config.yaml
n_head: 4
positions: "rope"
rope_base: 10000.0
attn_scale: 0.125
grad_clip: 2.0
Each number is 500 + 25 x the weight over its row's rms, rounded and kept within 0 to 999. Layers, rows and columns count from 0. Numbers have three digits each. The size before them is the row's rms in percent of the matrix's.

# layer 10 MLP down, 128x320, rms 0.121, rows 21-120, columns 0-63
108:445465491462493490474518464486544500501483477491532510514528513502495535473476518482498478450512487501541473492496491508518499508515489465466527496467480523521512525491520452509469514500515483
109:503519520491488487501539480493550468502519503493522462508522514487563497467480465489539515524461497463520487485486554503517471496505472530456483516520472535481484481448551479502477505517491478
095:526493503505484503528503509517512492556489479452491484514468490491490453533507490520490551508507434538508479518493486484484468518521463476501488559474480456475538506483469492510504544548505488
109:480471459495507481525510508510491511465492484521480546495513513487520504542501474501498487530482552501498513514488468507495485501487494539506510498525473478513488523509492512567499522477480538
100:527437514500483488511489508501506486479486503486462494513531523487501530525525464489495487469540513480472510471480467503510489522479507483504508492505484527513521489526508469462506542509454540
097:475486459472530518496483489497468479549514540503538531523516493496490505492509486495503502496532519481465469510543473526496546445502495477561515474499519506548498470509491531524489482519514517
097:511494485456478489523489538493491502465490495480469444508498483512506507545495497528479509552504571500477515478467461498488513519481488497487461512544481487497531496507504532514528521462506502
100:475511448497453497505528454506475502506478525490510525490497503486473463494497485503549529483510483519519534487524516526540501446504515485503472536500490472467495472501552500509479524499507481
090:526487518474463489496532470468501504549510477527489503469511461542502489494547466497528508524512481462517440486501494518460466481516481493492501481492502488467522495437523502499488515528484487
106:498551476505520545499451528487488505485498483498505492499501484514501498450565516478517463465468521494514477498489486486494495515492556516555494457484552548484500511542516526491462524551492535
095:522482496463512500494475513471487513493518508518533490529518503484493508517492501489492473502497524483473455518530469521514495519497503517442569481465478487457502484498491509476526504514513522
105:495470496506486497495556522514500495518474546481524485438511509468504507541492542539535477465531504484487492488468472519550482499459536527551493529521488451495525449494485505517463485479514553
101:487511491494537535515478478526538494458543516477471465457455496491477437541464474498442554470496453493467467540530516479474507461499546523451483527495487488492516511520502560484511546517464517
101:490540483481484457476455495500517482481465520484487530527484523490508482489531475481507496517502450476452502490478535515490518488481544532507528522499527450496541519502468519555482473486501489
101:487521486487487436489538496504518507480497461530475506457564495484452548477545494513477532512539467479521528518487461497471547476507517507508467492524488502518505522479515540504515486481521450
098:489465459511523479522511469491523505498473523536511479497519455479471500483486509494493478526518489468517448500512476511550533509494506522485522479485541474533502484496513486478523521493491520
096:477499475458481455496511485500465512499490515514482485518509520493490556467472468503513519491466525551547474535523503495517498504543485545488500496528541504500478511535521496513494529533521511
103:493475477513469506496521497530482483506489451534496493537463471496533485480507473497509489515476513499548483491514530526512507504530488510513494483502497433527502511555528497503473503495479513
115:496480506495504525504494470513472492477492501495553499507497496511554487499486515472507525513508533514487468521524494500515533496465506486515499491476476493479522514541445476502538504476515499
094:508527500502515509504474528474537486503525527524506538507487517496488493537513514537460504532531507504509509513552539501512516505508501496473503487525503479532496498497476519497500514480498474
102:492511527488515538508459480522464516506487499517508504510481537453506507507513513523503519479455519510491517522530457518467516500486515523542485461489520487500511504483492512559444500524517506
092:487539536464538524495502505508513515514474472504469468515507490478477496482478497494485522505526476486495524477477550540549508497524487455535528473488513457479517503547498535510543540508502454
102:484470520497501487526498451546491499508493448492504521524504481525508472461497505479501515511523530474475497534502462486529480512492532504510518496559498490524506475538492520526474512488471458
100:486501524483497527509534525533473485511503481499523530438534515473527517485522522487502503491517538506501506482479531478495473490522469500510477491535543537513494486482510461516553473526467496
093:455531460506509527481465532489528499520492472484517533495526514508557508482496498507461384530486516516510478511511537457495482497501470524512525502512497520458501504516511519486490547497521519
106:477511483470530480469518521533504538527504482526465542529485537520524535491538506496475467491516504487501528486505500497518461454457521526487469512536501514458509511524489504497508528471515501
101:488536504492462545488478476496489505526535528529516527526473470525533505516476507483470492575440521464534496479494485498493464485536496548461478472496479507516477505507524476548480498520520527
094:563472489529464464525484483459490528480500499469512489481508474505479464462535496532472494481492460523487510451481524507508477523522542555517473461498461533477490503517514516517543544458482529
112:481493487550486507471519509509495515506485509463469514477493524500545488510520535526523502478492538481483461504501502471475505501514506507498529494516527496502536526492519534525500495480523488
098:476492529514502517511556516497467529521501507543503482525479511519528503526485473463492457515482474460492473492499471460501454496483464519492479517486535528501488490475496450462512527515492524
098:461475445511491468459480519539473489525475537487498460530486495498449508514465511497484515514445501513501488460512455477542484511451470486498492472525484484505478518492500493510514531533515502
093:531528513514486563462441531491468545500493484509512499449457515476507533507524463505499491489487469513498507528506502475529535475511510487500507497513553507518506464517540505501504458490510527
100:512497515501520523515477521472527482510465494451486477500553465490487504534509459527518487533487466520491490534500474527492526501502538521491516496471548488500538513456482536536474545534474519
102:508451501512524464515514463490483495444475535514478525547520500497501526486543497520501530518448548484515499480486516487499512477497458528499488510539482533522522501523486484469454489484515494
091:476491519513475530522512482526493480502507494572533504471521520464508481484535500505526495492437536505527519539449523517526546499523501520453497516495479488515460550496478490489493526486495519
101:485498507481511447474497494509491493525490519494490526481459497520463497474507493461507454528532494483499489463519496493531525473482505484477467479479526513484505434519498575548503491540481461
098:508496490495501511490582469501513476500491442527491509533506461541528512522499506543554485497482504501505499478462511519504510492476497453483486519501500509494493539476503496495521520513509519
094:475473479506494465483461483523507502513499512505458508481506518529459556511504479484507480530446469538503520491454479543495505503480516464522509450507492479511496499496487481505468506539462510
097:536519474509528508444486559514466509486472486453493521500502479519468449532495505484459471505526480525470457490522498520505498527463485456513482534480514522458502533459512486468469526502561497
098:545512538503501505505502537494475513472497491544495511485515478485485536539490468535492488485480499471466508492497513482511560499482532503545521509528561519514534506508508481525464513494487501
097:511497512520521516492484476541503494482538507466504515519525481547511524514517484508479520500531496435512501505513497490538488511494512511522536531509495503498535521501497464478488538452497472
101:489480463513499516468503539489514488533503512500510545522493558495506471487482512462445514530543508480512488493497502492509559518456465481526498484491524526495484530453477538483505498503491464
116:495519514511542505517502505525494502489517512493525489483481493496499513489504508484499490528479479482484517495519483516580484506451519507475507485511471525469485490494489509491506508510489527
141:489491472460480506491544512494511501446519481465483495501485492451512518497465520507510507529475495527499495511464525517491505517492542467489507517544496557472515473497488496523485470523526478
100:494485502515457535501505464511467437527496519473524497522574504529512507476485480483518476517495463480519481518480485485475475503535502507516458499467495506481470510483513475503467521518456539
095:499493508491486491510522540450515480444527478481509506456500485517497497498496473516514535525551502501540469530522521474445506510491490467506507495501505522531516514550498528496485475464494471
102:485523521486491462489492492508475495542491519539499465470489489504558523490517480507495471537519541510533484527505450540484497475504520494520409504530494470491518536498495447484508513483506478
107:543525459480530464513510501519506481475491515466471503521486472502501477501490490484478508481522520491522475518456536493499514522473500484519504520487479512450535448526489479499504480483464485
096:498500541509478459496487497501487467502529458513508570516531530493489470476486513487466522548507450497551470466497473493490503499477491473509520534466473455513501517492517436427492530494505479
103:500470506486477545510486481502521485480505464500471529502502534469461507482521496496537545486529515474507524523486538494474516526477478492465501467515550517534473478501487500507495517522475515
097:511509490485493520501499475466544536472472467502499487510496516501502486459475520499495507487484478515547488533526510528530502480509517499510497520507527488483508480510514438500474494533530505
091:494472509459463550491472527528533484468487537524503541527519503509499487514493520496513504490486479509506499551496527501554461496512473518538479496528554448489497513506480492469500460499501484
098:545515504540482505470486522538479520516509483473537509496510501491456496479480522497538528456522501498479509517514534474482499536518469476506472506538503474541505506511512517522497468502520532
101:474471495488477461486469491525516490492540543482449514491546505449534484501484509492482464449496500482514493510500531573514527491495518452523531492496501501511528502484492478500494495506494487
102:479488505492523476536506477483546509489516424509484474522488520542516466529519524546474561441494523545468504493487503522492527516500506512513530441485476505472513519507464484455532445498500487
096:480509508480507488489484528481530515480491551523512512501531500443499471511481497487525529487510527488523527493501518501494478517518497521511483482490460492529469468494482531495474508516492526
110:477512466464492472510477521428516511475521516514478509522499520457460529476537452512487483457471499483529467472488476529494491510506501520511487513498500517445505520530508496483459499495514483
098:490487453498473529524494541497496451502489534530482517521481492497512553525507418491439535492505498504498497469558477517487525544513483507491473524508497486492494512501481511446482531558572473
093:445500508525491525485451500476498534534527469469575510516451470517477487450504492546512555472524529514522517470544478459495525503484497485500498520506523530519511507477525486497477488483500497
105:485508525515483510488454539505488505493473511501525512535521529505496493462511527479509498494483491519551510519476503459533439515459519509448481520544524528496511509528451516533514485510458491
107:517519490540475542512489458453485489473520520494459525486517539511474508502519487494524493504498490504508496497486533515488494494516492466455476501485492515502495508514452540497491480506482495
095:505531474500462475515488499506521523502533519481499500491556536530525516528487500411502470498480496496490472467517555514461538550479471506447503529460495508472476497492492496501488508485461502
094:553538509506534503483521476528447488476487465519493477489524526489530516508472528481489516486487540487485454508511485474458489528514561506544477503534452481496469504464468480543518503488491481
104:452517501505497527517500518483484480476501566499525527482481489525520530524502498515475540530467479518537485500511516486475497495520509450510477517507498489501538510492444482527501496512478505
106:486556491506515499495454540497497511512519516502535442495488542492501512507494524520494468491491543535519484499443478513533490504504511489511518497496525517526511462478475513468476486476543534
095:506515476520488511481501517500495485539505508494512503507520529487444489453516473527504506479480513514500469542500474502528488531529498473496520534548524464549484515482547522481505438475554484
102:511474517497477524508469545505516535527471526534487492552512492500500495470496454518475482505504510513476484476549552489488496549497507499521531542534513499501476452500455510479516479504477495
101:491513494508506509488494504488515513483514543473502448492517520502488515512544510448513501509541549489499463502526495491504513475522464496518536526526477465470506531468519525488479485489539479
115:511539506509495472534514528457551526526524481519511546493467483502501529474526502473501503494463543495520510512493514515511525446523565505550489479505520466521487498522505487482504452478492465
101:462505519454525515496539513520503489490543502456491488487474487553517504503463539508526470500490522539479495533500505526509494505487506493432539512490494455502503471458482514510532428513512453
099:491430519548469534485481483486494532514491511496559502482526492550456488492521495489521456545493478502512540528520567451457536492514467470491487458481494482492503476489514503488503497469459494
096:484493462503527520556489539466509510461502496470514512470472539463502489514493453549477498515510539505512507473517473476495505501483518518490499500512503504465516476509488522511559473473479496
096:491477462503454483477519514515513519520496522504488503508440536484461490544488473503484484477503511489474522534490531507468510517499536481519476494467493503492499504500503499499501476488525490
104:453570468527468501481504483498494450489452504478488490474495498497459508459484495489511504524435496497469500505544510494501486481479464459506473500516522477443460489505521530504514523486492515
101:540506550491504492484445456517477502505457489510514538529515481476480501498496476439506490510495456533486510517480484507519509510499498551507521517488509499491488531531467514508519535498483497
106:516527467455480475473546485500542528505496461482531492461488490516472527532535458507498517510520483538487488512536473536483543505539477528524568499476499475524511470551480497456449443564521471
098:481503501480470452469513514439480508491508474511507499547518543522540498538542507440510493500510536452491498466559488489496520505491502513514474514529520530517481482537498466512487526479524478
099:472513505511524478472509527527490511495486513526482506475481491456499470517505520492446504526492488574487472485475491503518518520501508455475483519492512516525494535507513507493535524484496533
094:524490481522470539470506498520499498477529497496513519489490527534522514515516481509483441564526500453503479532485495523494556467526520494533488427493475474493524493473561494483511474527466475
098:498512479476516506467502536527531511487503476559498541468498464540483514521507470526489540484508549491498543469502520478520479511493498487492550507509485491511487485479519541450498469481525499
095:478515535484550508484524511494521509484494549491504465490564517523509508475527537528478564501505508518489496486524505491527499513488529461518472520497470503526501500494480515455535523478529498
097:449518477484478505483553539512465482510502530544515509459488550503509497503482507503514490490517518500474528524521481508477471494475499509478465404538526526504497502520529490504494461483484496
093:473543505483509494488503536502510491509503550517482453529510475485498461557507488470474536510490517483470513473540505527473505533534505482499537520520496484518502502472488494524488497497446488
097:490518486515492498509539482547523570472475485511556523501480469522522476489523502513466513511552508466533478525476513476543515488478481450487528495500510521516494502479492462472477484470520500
108:497532531525499506508476551543542442497518481441469516461491492478491508536511520484500505517505507555517555494504500534515548498495509471515511484498508494493507543446499453536487509526567504
099:529483492462522525475481532544519531515536500465513509475519489514465457471495500519509522495545506495517513546464508517482480516474448519515471488495489509461501507499522488448506517530479443
100:461515497535537527458469511485490514539507526463494502477491475507460485501501517481525494479513521520479486453536500491498500497501524493551562510517480511508517519522480474496509456517509488
095:520514527526510478523483513474452499516466463483545501519511511512491451511514475511523532518506515491485486540446510543475481574510479528500547482504524555492481510477501482521525470525525485
096:504492490508488561533473455502561507499478508545507511515517492481528493469475522438503487457468511504460498543455476480490489491469529517487477432523468489461427518516507509509518468519481502
097:506470513486489522500472496522460510554471496545505476497453491487465537491485520517475474491469461499494547526493478532462546531474510484541496512523496479470475494511505494511481461522484460
096:440488540505444496502448522514517495534520496510491517526522513473516542488531501471446496483502492457511519471516509512447543505497483496487506522484475471521489502513490526526460486522549504
101:501498507492545536453484486472515459519480520506507478493526522526509519497498492521480511465481473490534482442513487495472512506505468498489546536514423530560496466506473510522502493503521453
102:482483493508514509473499523503492542460534504471538520487496470494499510509538462517447499534440509509526476497542511495468531523501483527580446470522498503509552512474540496497507482529479541
094:506518517518465490499463479499525499530521523466513460478539491485532483532526535496536544478503489459507483504495518468512521502523472537473485502521513514510490496468493549538535534472504485
100:496511485486489471479477490534550505536502492505484503490518492522487520480501520511452531551489484493540517502553502487500514545490555508505524499478517472531519525525523494484460488458466516
106:501496468498493510482520502499498523547487508542488461505494505477501524548488507501500513463495545475460493521471474460514535492519532497491504487515521512479520507525523468466542496487526492
097:532484491495507506494493501478484512479508486513489508506496468501495480452478505522568503454503471508485535516491486498464500545512484525489466475501507458490504559538487500485467483580504464
104:503499518536520480542537509495532498495512509520458506500521493503489521540480560517501533455521509495538478509507475493519463480531481514471470561486497502500501500466511508520501528486554562
105:471524456477505455507520493469461513488530498505510477514537496523483494552493488485494533505522494496512511478506471450464484505468473539478528508510500493481514460493425458501526531501503468
101:489520491505493548504511483524489486512486459500510554522536530482512534478515504446496473506486425513506528508510514470532497511535481495488495570512520465471515484469547466514554496509495505